Weights of a small transformer language model.
Architecture: LayerNorm before each block, learned positions.
Training: a variant of SOAP for these matrices, 3015 steps.
Each number is 128 + 24 x the weight over its row's rms, rounded and kept within 0 to 255. Layers, rows and columns count from 0. Numbers have three digits each. The size before them is the row's rms in percent of the matrix's.

# layer 15 MLP up, 1536x384, rms 0.117, rows 448-484, columns 192-383
102:120154161157114146161132096076098157107143147126100146128079102075076111118138102104128175126097117139119148184130113124142125102103146091077157133106123157099113113134113125156095137107124092131132088139138137144082100140103115090118154119091127118114103117100093120171115142126141166112141110110131145087149076144115136162103077132175137113151077106107126122106101154156123114130119139129124111098117132096174154147140126145143118131157157118100095137125148123125145123153180113110102143114126112118118121162119098129094114116127131123091137128099134119141182142117062139086
095:147110133138137080109137115127111135168108139132143150121134136137142139092108085132137067141120134135127080135127087126152095125146087091094140144075127153165100183138158133150119098149138141130099124112114118156107126083158112134150109118126114141115135172107114134145084151117136134143098107118140131166165162136157144114115135181151145103137112102199141132116157125110124120151155168099129079107138132114099191114147158153162118139150138121124122121085138109129143085132117152120108105114107173127166152149114142120142135162129156144147129089138121072121110143111099151092
093:167144096152161118103107109107136151136151135139148157138068067104134111134101152140182130146149170145123128097129115100167139130125128143112127096117125145107121098105131144168104147114158105091156139169167137065079165105166153135139102151178121124117104122173114110110122112121086151094166120131154116103162128137068150136103136137116107107148102148157140131122112130089121136172158119135101112109101131136141129100130143141177138122163125086114120132146081074145087090123139148108145146087110104136121108094121131121121129140172119116156116128089084113152141142079176148144
102:152120156166111121165074140129123166148132129117126145108144135134111134126091153120116124154092135106149168169115129146148144120127151131139127063141184081151131109152120118108138119134114126121145148102145122123149104130129141139141109123096130075136133096129139132135152096154077134105127127103125176111151106086115096168143139158159105102097107108120126139146102105143121150150159146120111149175101119170147129114127128090109147138137101150108077125133183109132087140150159139158105124107160136158091118100120104108106100155146146086120146122119133122125127079145122144154
095:068146112130102156162104165141107107074145163123149128130111112094115126130088135121129125128130155156133158126114135122127095150079142081094103102124121172153107155134160161154090124138130142144108097127115121126125137114138138144143120088093141126140111145103125138092142125118098139120121137165101128157123130113160137123084100158149130146080162144182116126122138163144119146113097157121068139131139109079132090134127116102118093131075137117148148106151093118151152135133131133113157124163133118103126070078100134143144123115120088100136142154171109118115138141156120153101
111:144142167103134152124115170124116134198141185104099138109120125149139121205096134137139130102128137112117113126140128143140102111148149110139166153134104103098094163122146115112135104113158114082077128119163164129114122093168101140121085110125083112120098123105123100155132117143138129147142142104126081156106137129103116148121149139102143167107151143121112157109123135093125129102132157195144118101130123124090104156125116154175122112126123111118120141136154138152126154073091072131126131133140147091125137134124143158130134125143137116130091147094128102123135121165143104136
102:136110113130118133112106106122154142177187102097137106140167157134137112131098136119193148129145091112149097135125119185134113098118120151139123122104103106144126175125150120138137167126158147139103150141099075122129113124112075159139103102115190146136125133094166134141148181116125132123153144143145125121175143106184119109128133094087165108136122136148129120117107142147138140149137151149126130145138090098116121128122118125148102135126149133178128130097159150083128179131130133165132116108136135147106086132121168142114128163093160182153137146121111115140088083111115148145
097:118124135109100139128077118146176124129140098100091137090129125141165111096146090131128101123092150146122150125153133120130166123181130140139140118123097143116178159135116167081156110145134172148120170149164138115149148107110097126174138135166118096137120154129148132160069092136116101130133156092121090134118114189116126133128153143178162143160085152091141143144097132125133098123088100141163123103191167129117088178155147136104120124120143114131125105108147162120115139149148091158136150090116127116107130107095149122102090125109146142105104131141162099123138110117090097094
096:105114085132115120076129201165147132117131082150147117132125131142144143143128150135146130168092117122125164104108129121130124134155114129131100148135086143115159104125149132124178091135167171089125154164138107129156161117098122171122111106117106119140167117092128105135117129122132127153125175130107129111134091118120138116128166137116118083088131103124125157141148112132078172145143134135134105113173188157096151172132129129157132128117111143121111157142138131090064142172109142122133165103129099111161127132144124138145084107140174131189145111155136091129129134145114131164
108:116112150145120085135101117112131151126120063109166105147144122149134106146126138142149128153088093094089088118143146135104121160125114110145136084155106091106098117113099143128112119109134100109127118088167127131153184139097142176106095124107154157163156090128122118139173135114160120126097107086111135117124115109140136137126106110090137080097121123086108126098139140150117172152103134131130138144133089149135122137140151076097118128078077087134183168088158127109125120135165134133118114121121142124134122133145175103139121108119142158116156143082121099121131089138089101122
094:131100149116159126140129103108133120137129105131153147065114095101097146099122120120154104109097122090162171139122106135143104166085103143140151106160088168101124167163109119124143096110120110131130154143127118146148123104087123101115145112143143149100081128112127142150147099134088150128100128088140101097170106110150124137110114146084126135128154119147118134139139128156098144158123094117095118155122115102134101096138078096148134136145093066086138124133092145140128140144107086098158052126135096124134121141163071104139101108127149154116125119147138135141103100118105095126
100:153109138131139128148128144128159120107153132115077145183112116131125152066111150110099125169128131167116117059099142159112132135110172146113115077135122148122150133096065131108146088160099120115121136096142134099126160103109127130097122081142160131156134103120172133147115092071117098136145106104080072166110102071148106143145150069097138171086127135104153099113087087117165088140133135140146117144146096136132110110147133131142125119135101107155127148124165167130111135136127122122134150155135159117101131148128107133148152160101104144068134164081093110131067131107097150099
096:131107126102125133133123136094152153098126093133116133095118122125123099158138109167100138187111072133125116094114144151116161151133140109079182128165109150124125147103129088089125116167120146098115103140142154146138161128101134116121106141098113137123134115116150146157109149132174153121129172168098134096178097153127109102123132126085136145113142170176127130131147134070175120148125116134169113104154136097121073118134197119131110129145131183124105134101138088116107133081127066146108137083089108154123080122116117139112114132101091106167091111143108143096116106142116148130
093:120088140119085145146105131137071107147150104101142078139107105122151145096128147136140099117134126114124119100157116113128146101108128100132140167103113097149144164143137109121105136119158102059088080142124140140095127122153164136135117143127121108126113104109076154105133162152115131134147124127136103122101151140129067132122117115147111115098133150150142144141132130070083112113143172125118119092155148105145139192162109123165094111118135165154106146186146102130112107132134107151087144115144136149126105115124132119122123097151131087107141136091159096089092099110158089103
099:113142171115120158153138106141159132140100147123140079153093131105141099154129087148104148131119141119134147074125124106192071073120103132127136151127140131103119084135135126108137119104137131161109136080104156145123141123159110109111079116149094107122161116114142116099127130150139120104132120111146159096076107123165121069108094132112153167118165143095134158159120129073126126146107125120189149119135116129131116123136120122128087106098094108127132103135128141100161138133127114111149075125180117121084144160138137134174135149169099125116130101111098116142096091115132131093
105:102138156152089121138096105129141168104158132156094125125141127140149126106086130187100151132148125137137126111133131140123190118098171060105125102087150081116160117150082124111121091137113101136094123141139082122098123134168151092132150135134130146134106112139112172165116146135116111149115090145076156107148142114119132102058149119150170123128134149180116106105171139154130138119126132144093122166141140136129150147143110202114134124164148090163116101160136124116171097147129134178123125153125138129098131122162124132119110105122142103154166166146175117102155138153138146124
094:165143116117097073110097125158134074121132155127137111104134120132095168113123138128159143135161146102124087121129130127099123163166128110124116110133135164164138137091127108128128155151126133146125124107177124140139140146076141141101141093123100161136116119105155113169161117113124125103172091135093111141159106128142160126144149138086105117108101138141135113138156151122099101082156147130095139116155111157123145129103110116145109144152168136156053164163127124142105090151175153170091149119112114118133153122142130146132112115124142113144103104124147136130126124115161118150
094:144141135101111103114128154131121136161111116090112131098103116142148145115106096123123155111146113069116114079165152124151121128097139137110125134141112145144138140116129164134144151132111176123119101137150115116138128138131132097102163122118169139162133097121105137115133147075085111151100085094111114126110147134133124127145134114083085109128147169137119067100116135128146134127119152114134153152127123095131116151132160126146148134120174109114109114119130149133097097120098128115114102101152131170099112107111139113125129146120126146138115135141132107132103105083153098082
105:123148141147158141118089155097083093117151111152181089121127136142113150076166104131115108155122114158129143089145101120133108156142084144165148121096136150131169137132102133146172147157097108124131135137118150125104107126107135143189138175107131131151087125079133107137154125155177125130144138141126085125169108143144123110098133158089129099125111130137095131130095143106096157085139095119085138153146154147083085104124111131153132165094127153145118087126151094125131129122162083130142113140155141129135146144122130119125130140131135113125144143072121126140154156160116140094
094:128133124128154127169126129161144160134122122124122131150103151145135120131185143128128156127120085128129126152139130122120117157105128161163125105160147124086116093170119114134125112176134120169105180132119131138095122130156135174164129127133151152105115141107086146113149113134122132071156131112094101086163134184099104133103107155082131140146120119125091147119117129078126148121112106145134125146073145148101174097103099096155148101102162102144112153125131132124104149125122156138064102150156171137133114116122151193100142109159115164142125122126171130133165127137165068157
097:168121148093137121098161169137162143099112104121096098074121149111109130127110081141109090106113147087117104120126086064128135114082112085148164180191151109122128159153131124159124092134150151126137114124122120146126093108110125139122151108108140128112173134161132094147129128113093106131135100061146132124159150134123146145149144186127131175148138161135144136145139143153073105111115114114115135117178058114138132118073168092130136119146108116140149126109143142149122112102103123147124128105100085103109136109119154162127149091127098117110093156141112119085116076132116119145
093:101091144095119177152129112135136066187105137105147151172103133141128113151118162168122091131125102114147125144116113167101083121098140099097129171098075155117111090141126138101136100128105079125134126101127102111134138128118138082153127110119172114088100154142142113154186123110128121137144102115106140127113139125145134132146170124154155103111110109068133152107101131134134118127136135180119143139126146085103158129128145136122098169152109130134131106162106095130145155092166136105142163141121112083175082143163090128143074120121157109151131097130149142122103080108129134107
106:114115130112135097145086089115120119153140185152097115120131143161120162128111116117141117100119101108094114150136143123079122132153125127141114118143149103185145140160124129128188105146179125167153132123114122132135083121178116110135193112121172160119158127113111159146130115165134091117116131124122157086146137130146092168166118148127125150160106114121171122124145116137146153128114092151160136155152141131150170148184109121075140116138076074148123146116108131126098120159143124112142122149108135136163157088117128095142126115165089163128152082125127101160124180110112144124
091:124117128125135102132124130146201138117098125157123179132139133134101079103120152124157173128114116085143123168120126122144128161142137138124113164092154123122110158161128144121129079128125117091131148116113172137176079121108107169128131130103059071140134098174144143132127132137142105159089131131119078119127158177132097087150139108150116110164141121127135147146079100128112144151091162149084129128165122114111113166114146108148131147148172092117130137164119105150118130101132117099092144179142109143116118144090119134136129129168149134166112149154150142102093111108109132136
109:106094135147121118119084177100182101121123109100113147094144125153143119132129161118088148106121104094137114114168109118134121147130131115123113124121118113149169123132160122111117137126169179133127092163160125125140155091144165107158126121164099122126129139066096162153142161143132174079121134117159145144128144146097155111146079135146100155099121135107133095117128169121186086081129068125146112111166116107138101154101159122106082178130142123110188180138128121131150138133127141158119137123098175107114110099132139112149141134090091116080127146134131083138135124162077079153
100:122164118148109117170170146122133128111125137135114100116103155159147096099082134125183108110074104152141140190137156143132125146097121170182105175126139146122145116117117086151107151131138127145135112127185105086160128159146145107149126125143104094143121153126105130119133108101191117136096120102102117119108133115120141094126130128144178105104137096176103124096132150105146101126092140130155102145119130148137138105115128128139115122113170104142128111103091138073135170082133107147141147118141131166108112161152157111090110112144118117108156120161140140118157122126095183111
105:123098168159118139127132135145138144108117080096100109106116162152113161126133100071164077131110138124138115098108132165163150145125129109112103129100099102177103129127151162104117120132170089099142168071104135151126122158158126096112117137126101120160130147146134138155150113152155105117164113119103155093149103137147154119093136137177138106121117117158148146156105101087176161149120128149091088108096121128111112099116109099122100100096088089132105123162173108095131123147090140176089101105155129166179119132092092109093104113134168123134140176101118147143116144140079107078
093:139087117113127143128116169127152121146136109069121134138112158124110144105112132118180138125117160106124146130112143109157086114129125129161176119177103119134120127128141152130066120086162091155103146159147079081116114126158118145120129132140145137109104099119136120155120100130134146142161119160135140104116099116127134034121097117134082106143145119137083119155132085121147155149151137145116137143123097129100095134166106136118173135163097142152157096110101124099127107148120123097118132124078105126144155077147100118078110182121109147114144089137163146159138156123129111063
101:119125110099171128081150171130144170141122151117117171124112142120187155119130108139178165126138140119108145163117124141128140075142072141137163145123142132167147182141142119172101117112119169130168156114167121110131137108109100103149117073134135100146134136134153141098113086131109161130139111126085140143120164115135133091128154088109156142111115108140102113093115148064158126113142088151089090153163132135167147118114103132117170121118100160106122162116101097121113171140104109148092139137128126120141098106142176091128128134149142133111113151092097142123104121099109150123
094:121140146124159113174123136153091095166138163107094120130113139086113100090124104128127138165121136137106142100106117168140142125172139137109145124126117161128112132112133159154110125102092144118139117124145085110136111095079091107137140123129143101084111116159178124143109087135129134111118157100131133085116146125082072141170104126146157146147065127173121121134146072135111147106161070113129114084121151131104138090121151113114129078105109073137120101083113140164090156092164091110146100142109123126137156101110167120116075133119142107133111138165114098159143163083102054138
111:107132131183124118105085124105099122140119126117117106115126099135139128102116101105121129156105130142147158098117107115122142063115157188117159159116156123137116149109164131116131137170118131156129134155146154172154173159142152121113116097067072159130130129127142129128114172127124153113102101109098166166134103164122115159148118134118102113154106147178126157117082095091141115119079090139130104140162156132123090153105135093125112126144132124127132123166071151123102138108123094144124126157128143119119143063111129154089144141111104130166159103103122120101066172132168096103
097:147143137145127130137119123124122133163068124125124109155141171091114128141140122120092106125135155170139147115093141107146130127124123146147126116127134134097148125141110107126060107098129097055097116121116094144145149142135123129083157113078104112115126126125142116127092164156172153103139119119119123095147121106143138162118151128073112111145141153174148138123123142133133100124118123148112133139163142124132127121150113146169133115157112131115143116136094139142142125120099130093185192131135131186162153165107102137114142142156156120099123144130106128133138072136114147102
090:133138166100116146098131174158129144144155145150127099127170135144146141130140132099128120123210141162154149123134129124166133129131112136097165170094169131136162118168130134123124116142128160138128135129127123114136097133112077110160126092130146135104128163134130124144123139160117104069167169152107075086155134152123137112120155103165148112126138113117152103126095124077136114091121139118131127170161150128118171139139115125129097103144112162088098154156162111137136120100140103132075179115102109090117121145131112164147109139110139121157166127121170151158137145137148132133
096:129119139117143107102133124107088138130175157095130121121146125128145106086124129103145100124107132118120125130138136128067112104146149107127135132163095129149140124112168087125114150130114144138112123155115179114093132162129160115106184067110073136098125094141118142127158097144167124157148097131113133141132133142135097137138086126098119163129131107086080128172197168114111100093166117096119094113134110088120100115100125101131101173127136092110117106116105130141107152112138135131104116175143161145144116144103085159132130114143122101146131114172060107120127131136124142104
101:160111084145125177111085143105085181102120109052096129155105139120131118147146117135144125151141132119106093139167121101132146120090119101128179106103141133130118086122133128148128125143144162149174120113111097131133133093147110112132099138094135161102119121125121114133122112145115061176142071146111121108118151119143096129135110089126137119119156116139163128119124137087131121120116105114133124093137112114190125133153110128107108121133092160103129080095152134143135172133145105138085124154121140110125116150098135094145112145143135135130135133177162106097140128125161095151
103:108092118131099127116142164114142134151127117115128135114112120129148145122101145169138069131138084119111109184135123092113117136139144122145101113130129131103121160109163104174134122173140180069113088106120098142156091114072153130135143164079154142096180128153144146099133095111098123154135158123099123093128143108112120172133149121176108114113153144165130119131113130130128161102128113118116128105126129153156118091144113138129159114137111147116115080097155125123158066137089125176137144151142179120162115120084112118145151147151159133158126162155133135128170096143136127112
094:112117126165120125103122084108131094114138134091116100145101130128106148161116135123154101104110134134102132084144075135132144136087147155148096121105126174185155110105106145115133184120141111108083143114142154153150123116150153121131105108120159132123097106143084124135112164147103105141170091109138130087111117130138175185132098095150090150176113134131159139153147130113132143120119141105144125162123117094144117098152066116112147097150150111113124091158114125094132115134137131092118166157130128086119112153132112085170107085135122102141149095127130136152142121169129134162
# layer 15 MLP down (transposed), 1536x384, rms 0.121, rows 448-483, columns 192-383
094:145114125170117105127112129113124142131103141130086117137130155146098147132121111136147165126118104144114139144109143069098166138128097090145095074126127157150121103136145124094150100100130140129126077100105159158094131156159157102108145094149128100145120118115135121121155127122111112136110221103074116131141118102089165099135141121128148093159124121120110143144094147096148089124150099116148129167105126112100089159085139130123120077110110165087102086101104107122146148122111150102127101140127120131058126087129120143143111117114128093113143139198153106143102099089195136145
099:093156137148104117109169113174118127111173094098109117128141156134136117105118103122082144111124126093122149141126093096118146152164130143086124113090114118067171174114130136113107101145164149126115147135089140135160149091115124113145139151116144118157135175155109138087090111094124119120156096091143157142152145141139124124136131143115132081119148142129133180104138158129183151091121148089130150124138154109137122089142114102166145091124137119115125120105162117095107139093082133133125123137112117125115116124105185139161112119116135125133107155119132143130121055106152128135
091:113119169131134140125119083130127126108114154069119141121136148125119162106101134107106145154089091106132143175120163109114103181158151092153112127158167135121099132162143097111125155100099126109123124064109118095160119147102133151116143128108149138120129150095138114129121119116123167109150163122117107061130109103105131195159153121168142115155101142109103109173145138187092119128124096146146115099146123121086171114099116131144112143129161067097134163123158117124116152154138126137117134164118119098147141100126072086117130163095131118132126121138134123104151064169144150146
104:146116164142093074098132095160089126074122126141131090100125118128124096133112127147115146123162147126106078153155139147164098158147103136152114105181150108127174125102104142145110139167106098151094150136148136138138103108133117121117080147147116151113137086131117096064144104126131134084156121149149151097107107167132118116121154128138139121080123139099115092175143113124092122107129138126098137134137119117076117147137124114123122152105091156119125110105129145185124096079114124122114156150086140151087133155127082095154153102114118134107105126132189170119111119105173149123
096:117067136136111149113093140098118110172151101139088147130126145147137151086135117113141110156129127103143096106181103141139129144139147163139158105109133119132129061134144128131153151118122172109110136137153139127123151159113110108112113132162167132156141129125107098148165121114097143096111111137138106123154124124124094152150103118120130108166140144146137105090124135106095152125146107113128136110111079099144130084093133153129087147154100082156101170086161082126116120124125140146138089073143135157150154139140149131121116146100126108090155143122116143127135149106119102157
108:138114119155098155158122104132109131104119121082091089164111137108087151181166111096132087112108117132147086103087150134098101157167130128123072126104159114157108121177131138098135136095100100107145104111095128111122136094123127128118105111104145135147120097142137130081088136127172112138094133127142099130083099120099125099119117120134099130138109143114168110126147131081098116124123113114121130120104152142084131130131087125117154147121125128113132129127080119114119106095133079106127094117109092117138122116181111152079128129133099112127086162117093106133139100138124140112
100:162131160108148133128116121117098126103140108104136131130196154122134147176096145167081138104162115131116101119182125138117108110125146130148143134138086129132120160161154100137163116142090125117112124150078118150119099158112145122149117060148132143140108137131135133118141111109168107103129116121150120151137129134174066109099121132138104115158142189102097109100111123118124172139131149162129178128117152106118128131107123120136091091084131147103078147105102161124121149098099152134118165127140157132131161096109153102071113169170098154111100129143176121146164128088102116123
100:108090155134145142141138127151084092122085106138138114150102102133101160124106172101110115116141140167113103154146182174107150099097139112132136164126155155141120120134104167131138136108157140162163162141115094146089132155113107143111171111137139160103191116098137152175135111123116136110141136128132157130088123117145147128069143132143125138129133131138100092087061148134129103106129178111119121097133073083129125155198123133127151070133133107099104114124124139155126108083142102136118166151071108138112132112126135107149108133136101145136148118097150119156175098136128101117
095:125137125122140085146098065109127087157112161164055156168132102146127118108117163148095127155140092109114144119131103104143095126133132099199087121124100109108121184139136077107121121095070110131081109140112106133117086145164181124160102187152169104125122138162100140101084130118127117114131152113169114101145140130130124113130114093098129133157122159127158116106163104124117119113152154144106129082109110187142153103108084115095097136129137124107139105122114118128181107100156144133122089172149120105128144114089131133124150120122110123092112137119114131141123163106162134154
106:149115118100118081133153105093112149124153111078119102137099132136150104107090097169109136127158074130108124103116086118133127142130133126130127118152116111000133128135147157093108090097115121122142103154094090095161111104119157106121132097159125109160151112150138122125133116136119150074144095100140117115133108109120106096131148130136130116099148119121119103094099117106136132075129104128093166153119094151114144155137121096125106126111078124103097100114146101122147176084113084078137160159134162191143152089101142099112125152108122121137126117144054103106121105119128126129
091:139149106117099162141130110132143176134146141114128156105124132070138131113154117142181129138113122140103127111120149184143160092141143124135107094130131065158150120105128120102126181165151145117111078138087165122144076156134161142090133148144077103119149100095131104085109143119126141103107134139103115164090115149114134099111077118109134126124125097143116164110116129115130070126119153122147135103168135123150156173134121103104105088083094108123100124107127150153146108061131168101138181165124187112104149113109145144110121106140122086127157153180162109088105146141115125091
095:105143116136088145119165136108161164168119137160130102199111149108146075117113099150164136079148133131122153108130154121115107131142149113137123167147109118134133089164150120114112095134102144116102117124121153160121153188112113142152125081133111144068098148116112148153127123179083091128114123099116128139126160135129149118149159102126143152147127158143103145144121110112129147117153134114137142138144121143117118171121152085105097107096088092118157122126131082144133157119087122143122132156113124075089144105139104171133126077097133162113151133144097131121158104127129130097
096:122152157154116111094116109162105142207083144077143131091133169129167167086115126098182125086162172146095130117095095153122108128130129097146138115102157096143086129122109152167123089125137127115097148117151126122127146129165117122126097094146128089113090129157142109097154126119092120140134096118129124132127162118147139158120053145150121100122146155095162128070125138123123130107134140086109103157159167138104154121112116106131157151103123082138125108137126119137130107103160159140130149148152084112131107102122140082137143152164153163079121127120143085159111124135102140070
093:118112156158141133133129155158141123176124138175136130101113110104148120169124077158118129102104100132113122173112126102142174134120115109109129143163136152145137128130124151123108145193129147133144140130157122125169116167132110119132125088164129140138126154105100140141142132108125130117129106119192119130123175110099117116142152100110137177148152115107109132074137115160134147136149118141159127110099175153161160121123120153115157142104103117179133104136134128089180161089125118095132144129147139110117119112151100112130093112133109149134130103141112120145124114115141134158
099:115105120128142123113103097117166137108110110117123093128114123160138110081078088115174097094092116123124122097152140137158116133110126152150122102134150133105116116098181091154132108143136168116124134103140166107138106089119104120147152140165104086176104135123103177172152093117131130123180147150137108109100140165111125106121121105135101070132141124116105106093128096170116143130124119121107153129113100073115152132132117102141201086126108115119121105121113141149111112108129110133085134167147159081131112107133122122144155154095109165147167114131173104119107126103153123105
118:135104101116090113128110139154150128100059077149149126142121149121111154104137126129118133128132120135149124083119135071112150111109135119124137148107121067098131134104154116115133105127130129170139130126159113110122115146096115132133126134121120134133144097110188105152080084101138098108092145139123114128116148105089119092081148124117100106123144122116130109121155118145124121103124104108084076110126129144084134059095152146120103136127160098110156102135187132113108143098123102133117130134088119123124133147120134136161120113100082127139112119069144174117142156117132122127
100:115143100167127155171159106135099146108154125128099112133154092091109146154129150134118124086117124105126136118146128099122145130117129168108145144093125130125103160143136140137133148131109134145099118104066165108094093130144121129150106131107132165148164149139133167176092108123115114090116067117134108094096142141146166114139139091124064136131134103122130117129143104128126123096103093115140132094119100131096104121155145136077129161132123165093169125150118101085116149127106151100165146108134115121117137116105170126138115106124129136137118136103097139134119095117171169092
093:145130118119115145183144118112140098123091114147167121150126181134108092115146118113125083155088130139116128139161122120152125120119181141140101134148108164136103100133120135133112136147132114106128087104099091154137145141098159119139088133147140161123102120126158111149159070108153112090105157180168118097105125128142134129118141139160122127113118118127130139144153097173141115076075093142116106115128167132110132101127106142167100107091092136101154121117160102124078169118124152091107147120120126120135108103096139097137144126081143121133125112109152143081128126164116099158
106:100123108075117144120153141134119122092106095160131140158112120102143129161130144095142166161120102126115117099104143127074142127140160149084101128140110133115117124161134114113120120125144132193109110130116115162159102135139088138091157108114100153125131108169116067136124165114084146103138118117088174128101125067126133150155135133110134094152121070128125128071142122129160085130077104110149111114098178154107129117102077127124096146116140154140143118098107133087126129134106159121112149117153150128090124101136147129118129132082112095129082121112137131130106093152137109084
096:129141129138124132107119103135127103099110162103116051114101126118145112182172098143119093111143103100129097093127147105127126089186130116131092119124118126166129115128130139114077144089137117093086120119130103141112135131121135131099165111119121091130165118099125102138078128064138100125147131131103173155116151124158140134161133119168102114117112079094113115107127132107068120161100142127138113122143126104128118149083123158108096127121113131083119100108106164145180078094142130135150151129093141113163152095114111123097118136098112107143104118109113155148107090118099150129
105:112134087127151173122130138134133125098082136113106165118142126145152131101129105143104127122083073112115133111117166129117127160160111114123125179117120131119128114168138106142138136104111128124121133106126102115101157122124143138106127107149157082059127139122150129158132106069147134140142115142188119105133098093093147105119167123118125100113099149135136120119109102112094056112128089093103166133121101142125096156099082136146117179139141090150112118101116123138164144142106125135086123088142123133137136112117136152117181120102070079110104146140150139169112103135064090124
101:102152120100128109140117086102175105103162125076093118130140121142122153145119098114153107126129137118142133139091106137160106133124138131138111133085142114097116120142159128120098129111096091103138114126095058142082125092124123112133110097108136117136089109129163148120118114144130113129099125123135158116046118102111095122144103125141131137148136148134123188113115093121110140138146123112139115078152093172140128117115125097112124089152146130131136121143112160177150113102099094105141129141146120170114137101124153152108173130136084086149125140105119140131127119139104110129
108:154136117130128109127135094117103114139136075127106133109094178144127143097114118121121111190108089103102129117101106144142166124131098172143146140124118154129069097126119133186106134144092148114144131118092161106093097137112132154111152140123118112126084125120106207136135136086119172172100149137132143142129162131124106092143131116085123108104120121147165117118083091172152126159122104141153134109149080150089128159150114112122150135099142143165151156126154116090130111113140109151088101105164148112151108100125121142120142126110130119131154143138136120103134094139153152134
090:122091100115117149101116096098131088138139150103113132113145115120161144126129156111128074089130099143128130138153107127129117104135140103116102109144112090112127115103127134140167133124132131133052108127170099150110150129138126131087136132117119164122124143121086116158119160165127114089118119114117161161107085124155158212113153155170100175090145116157110171093131144122163149111149085126153104113136087112131149082122121112124127091095091146125127123100130165128114151133062160158156117150121152120136149160137147128107112125113093122103134134089086091082151163134113090146
106:129109094140107091128151160142099144127139118128122091085129137160173146142139116125122100099133123134124089076152107132095072118067127119153095106135112075113148150117110153139128119058126132139138139149095076113128134113093134124146098109131136096152115164127113119084142105123154170131122125103114107157074133113117152118128112149095134112129152073139105110118104113138106113095151124121140152153110135097138063145169130104089137100122119101132116109129145097105086092099081148135083154158152081183148147102112170093143145164116105100114134127118115116148116117133096121123
108:107089114117118138154115126132137156093126141082122110134132111162133139138128133174127117102119110121124108101125126125134138091098111100107133136170172090121176141111104141126074121125152129120115156101116115067128102160091109109092143137119141125168131154142120129113115144094174121103108122104095114107134089128073089158147125101154133096137140135134105157132145096105099132129139147128125112125133161176099111105123116114125145141146131097145113070066117131061148125114109120121123122112141117160084130162138127127103089151111097111134108133149139154128140154159139151151
111:139136128149117136129113125130113131143122109158201122134116116142126134123107138124136132127076144150128127143168147094142123102134134145156157110088111118091163137135148139145100131097119138157121151152141167147117145140139146130188168150102183094144142111117114177136199129127150103115109199060102117121180133136117116158022138101113113124097123135119119132129137154079095128191122131125136166112149136124112094131085132135092137149094118125121125121134152150117138134114099154139101116141122096119103109109104127069177084121151108105128127141115143094105119122149126105139
093:058168117114137128112114127101079069154132121134149134130110124095103150128145108118129135136156122108106135110123142067123128121122143119126119133163121118102161134136145124146117117156155076162117126110087140129114124149123129139144093119131118109167114079108165117150117142100124127148138110094117152126111100114107110106135149141102174116115112106067101161153139083170066141119098123097101131095166087100119143096126132124125142127147133125141127091136150116103135106082156101137108117150134110098155099124165138187122133080103114139110149127113158136101102116157131155119
098:157126091169090121157144111132100126117096142113126130088140087149106163094127106073096109117113127126086126124138128115118075121118131115118146180157154131127132132087151115138121138136103083122142125131114056112138098114076150120157085145130150112083139118090128128097144136114119156162118125107150150094134107136101114131148094125171090095159116107126083078152136079140107137103118123113088109119136144094153102114108122137096126103142127137138142141140128115089112089097176101119140124095127132129152112099101121168128118130148140131140130133122124144116151118148092097100
086:141118095142132127108077062130145152155158113098124112126126115106118183074079110117122079139132101128141103081128115097162136117089109094077089158116099137130120089118166127106116154084107111136136123165103127091095129076110121130097126122142142103133090107145118127131104146129090122147146185125132132076161153154132155123114104131077106108138113129092105157065131121130108149122118120143119115108142127125119153081143107181115096108116120138147120071140087107122068131123122118130118103116119094133137072143064137113130109143098129108125123154117118145115118099120129143123
105:149169109170138140161105092095161083142103150111112118128153142121140116101098117158122114129110071126104150120134078116162161098156083117097107100080110127127176120112111147084113119147155084060101128096108162118128151093080157126105123113129115112135094147110124149108117124113148123198134123140112121114092177152104086144113152104118118151131106125128151137111140085111109140057142096094101129112111121159106071157093118108164116124098145148111105092141086178097123131110128102143082139143156147144099150113141103140114120123118125133131153110119147125085071127112137082142
096:103101123113134145108120105124153108095127116168141107189142154085129113133107105102097134100136113123082098130162095136152094143099094137102136147153125110099112106125093121146143107087090084125139110102144109083080159152128125135129091113135107116131114129150140141163130131202096164132126169135120141093123141069155074133118136121136071138132138131132121115134103108124119114122083129108149128166145152127159111138141132126137159084138101106185091170090138124113147112166182098094154154129111148140101122167140130115082167146161113126156149072116123132100096148081100103160
099:148141107109132125101129109109138147089137080105115121080094124120092143153109135110097156128120142105116126086120109110076095135169125116108087152128082160135106169142121109112107125112141110166098145134085121112094125126163131136108139096137110124106098111129162127115139168109155143113124093136162177109095100129153105134095133114128101133107124130113124145085143142140112102105110085142113095170127102139142140147174114123075170149121121106152128100113078103099168084116100172095105081129114124144098108144151130128109149077118108139134133165163141111148190170110106151123
094:166118138151073144121133102118090133166131064107138130095097135112132130124149131139157191114123074116164133116128122121093114125130121114100092101044125132077067112127150135137130120148113099108126127116106141071093100127105109130135107166090136108084100133121132098126119100087111154114126134130129136119076136107104118136110121125081103160139099125105146131112113110157106094168130125148129109156088181118097126117153100127112147126097146123074164128136116170122134101125145124129138089121098084122136143080105099130135125135132142147162079118138154146091195139105146159081
107:104145098101069159121081130130101117155117103081117086144114151124143147139129150140120135118116113110145085124124123126125098139113123135096139136122152129130142091120127144110138094106159123087162138122120124144158123118140112165123136151122114101116135116116132102134122120111119113144156126118088126142192109136147139077159085127148116135156128115085076126136117115119119098137123144105105130084128102127085105118168140091141107068141118082126167124109113141173140132126132132067103137083120130143151151141114095125109110133124111112142145114064126131120131090155104086134
102:146128146109094125108111152112109189151110190126109152094126149128119098125172139090083151124147130137117120106175144140091094120178125123085164125120119105156117110122079140120131156103103098091064103068155113103112160119087087109131106085119091069129120108125144156124128088097131158137163124073109102107106131139140109152154113105127144138124129170126131130113111094089120130102115113132120102137125096105157126131106130078120090139118156116122101154121140110151110130103141141126137127110100140133141143124156122105108106117167092157100131163103112113145166153146147135146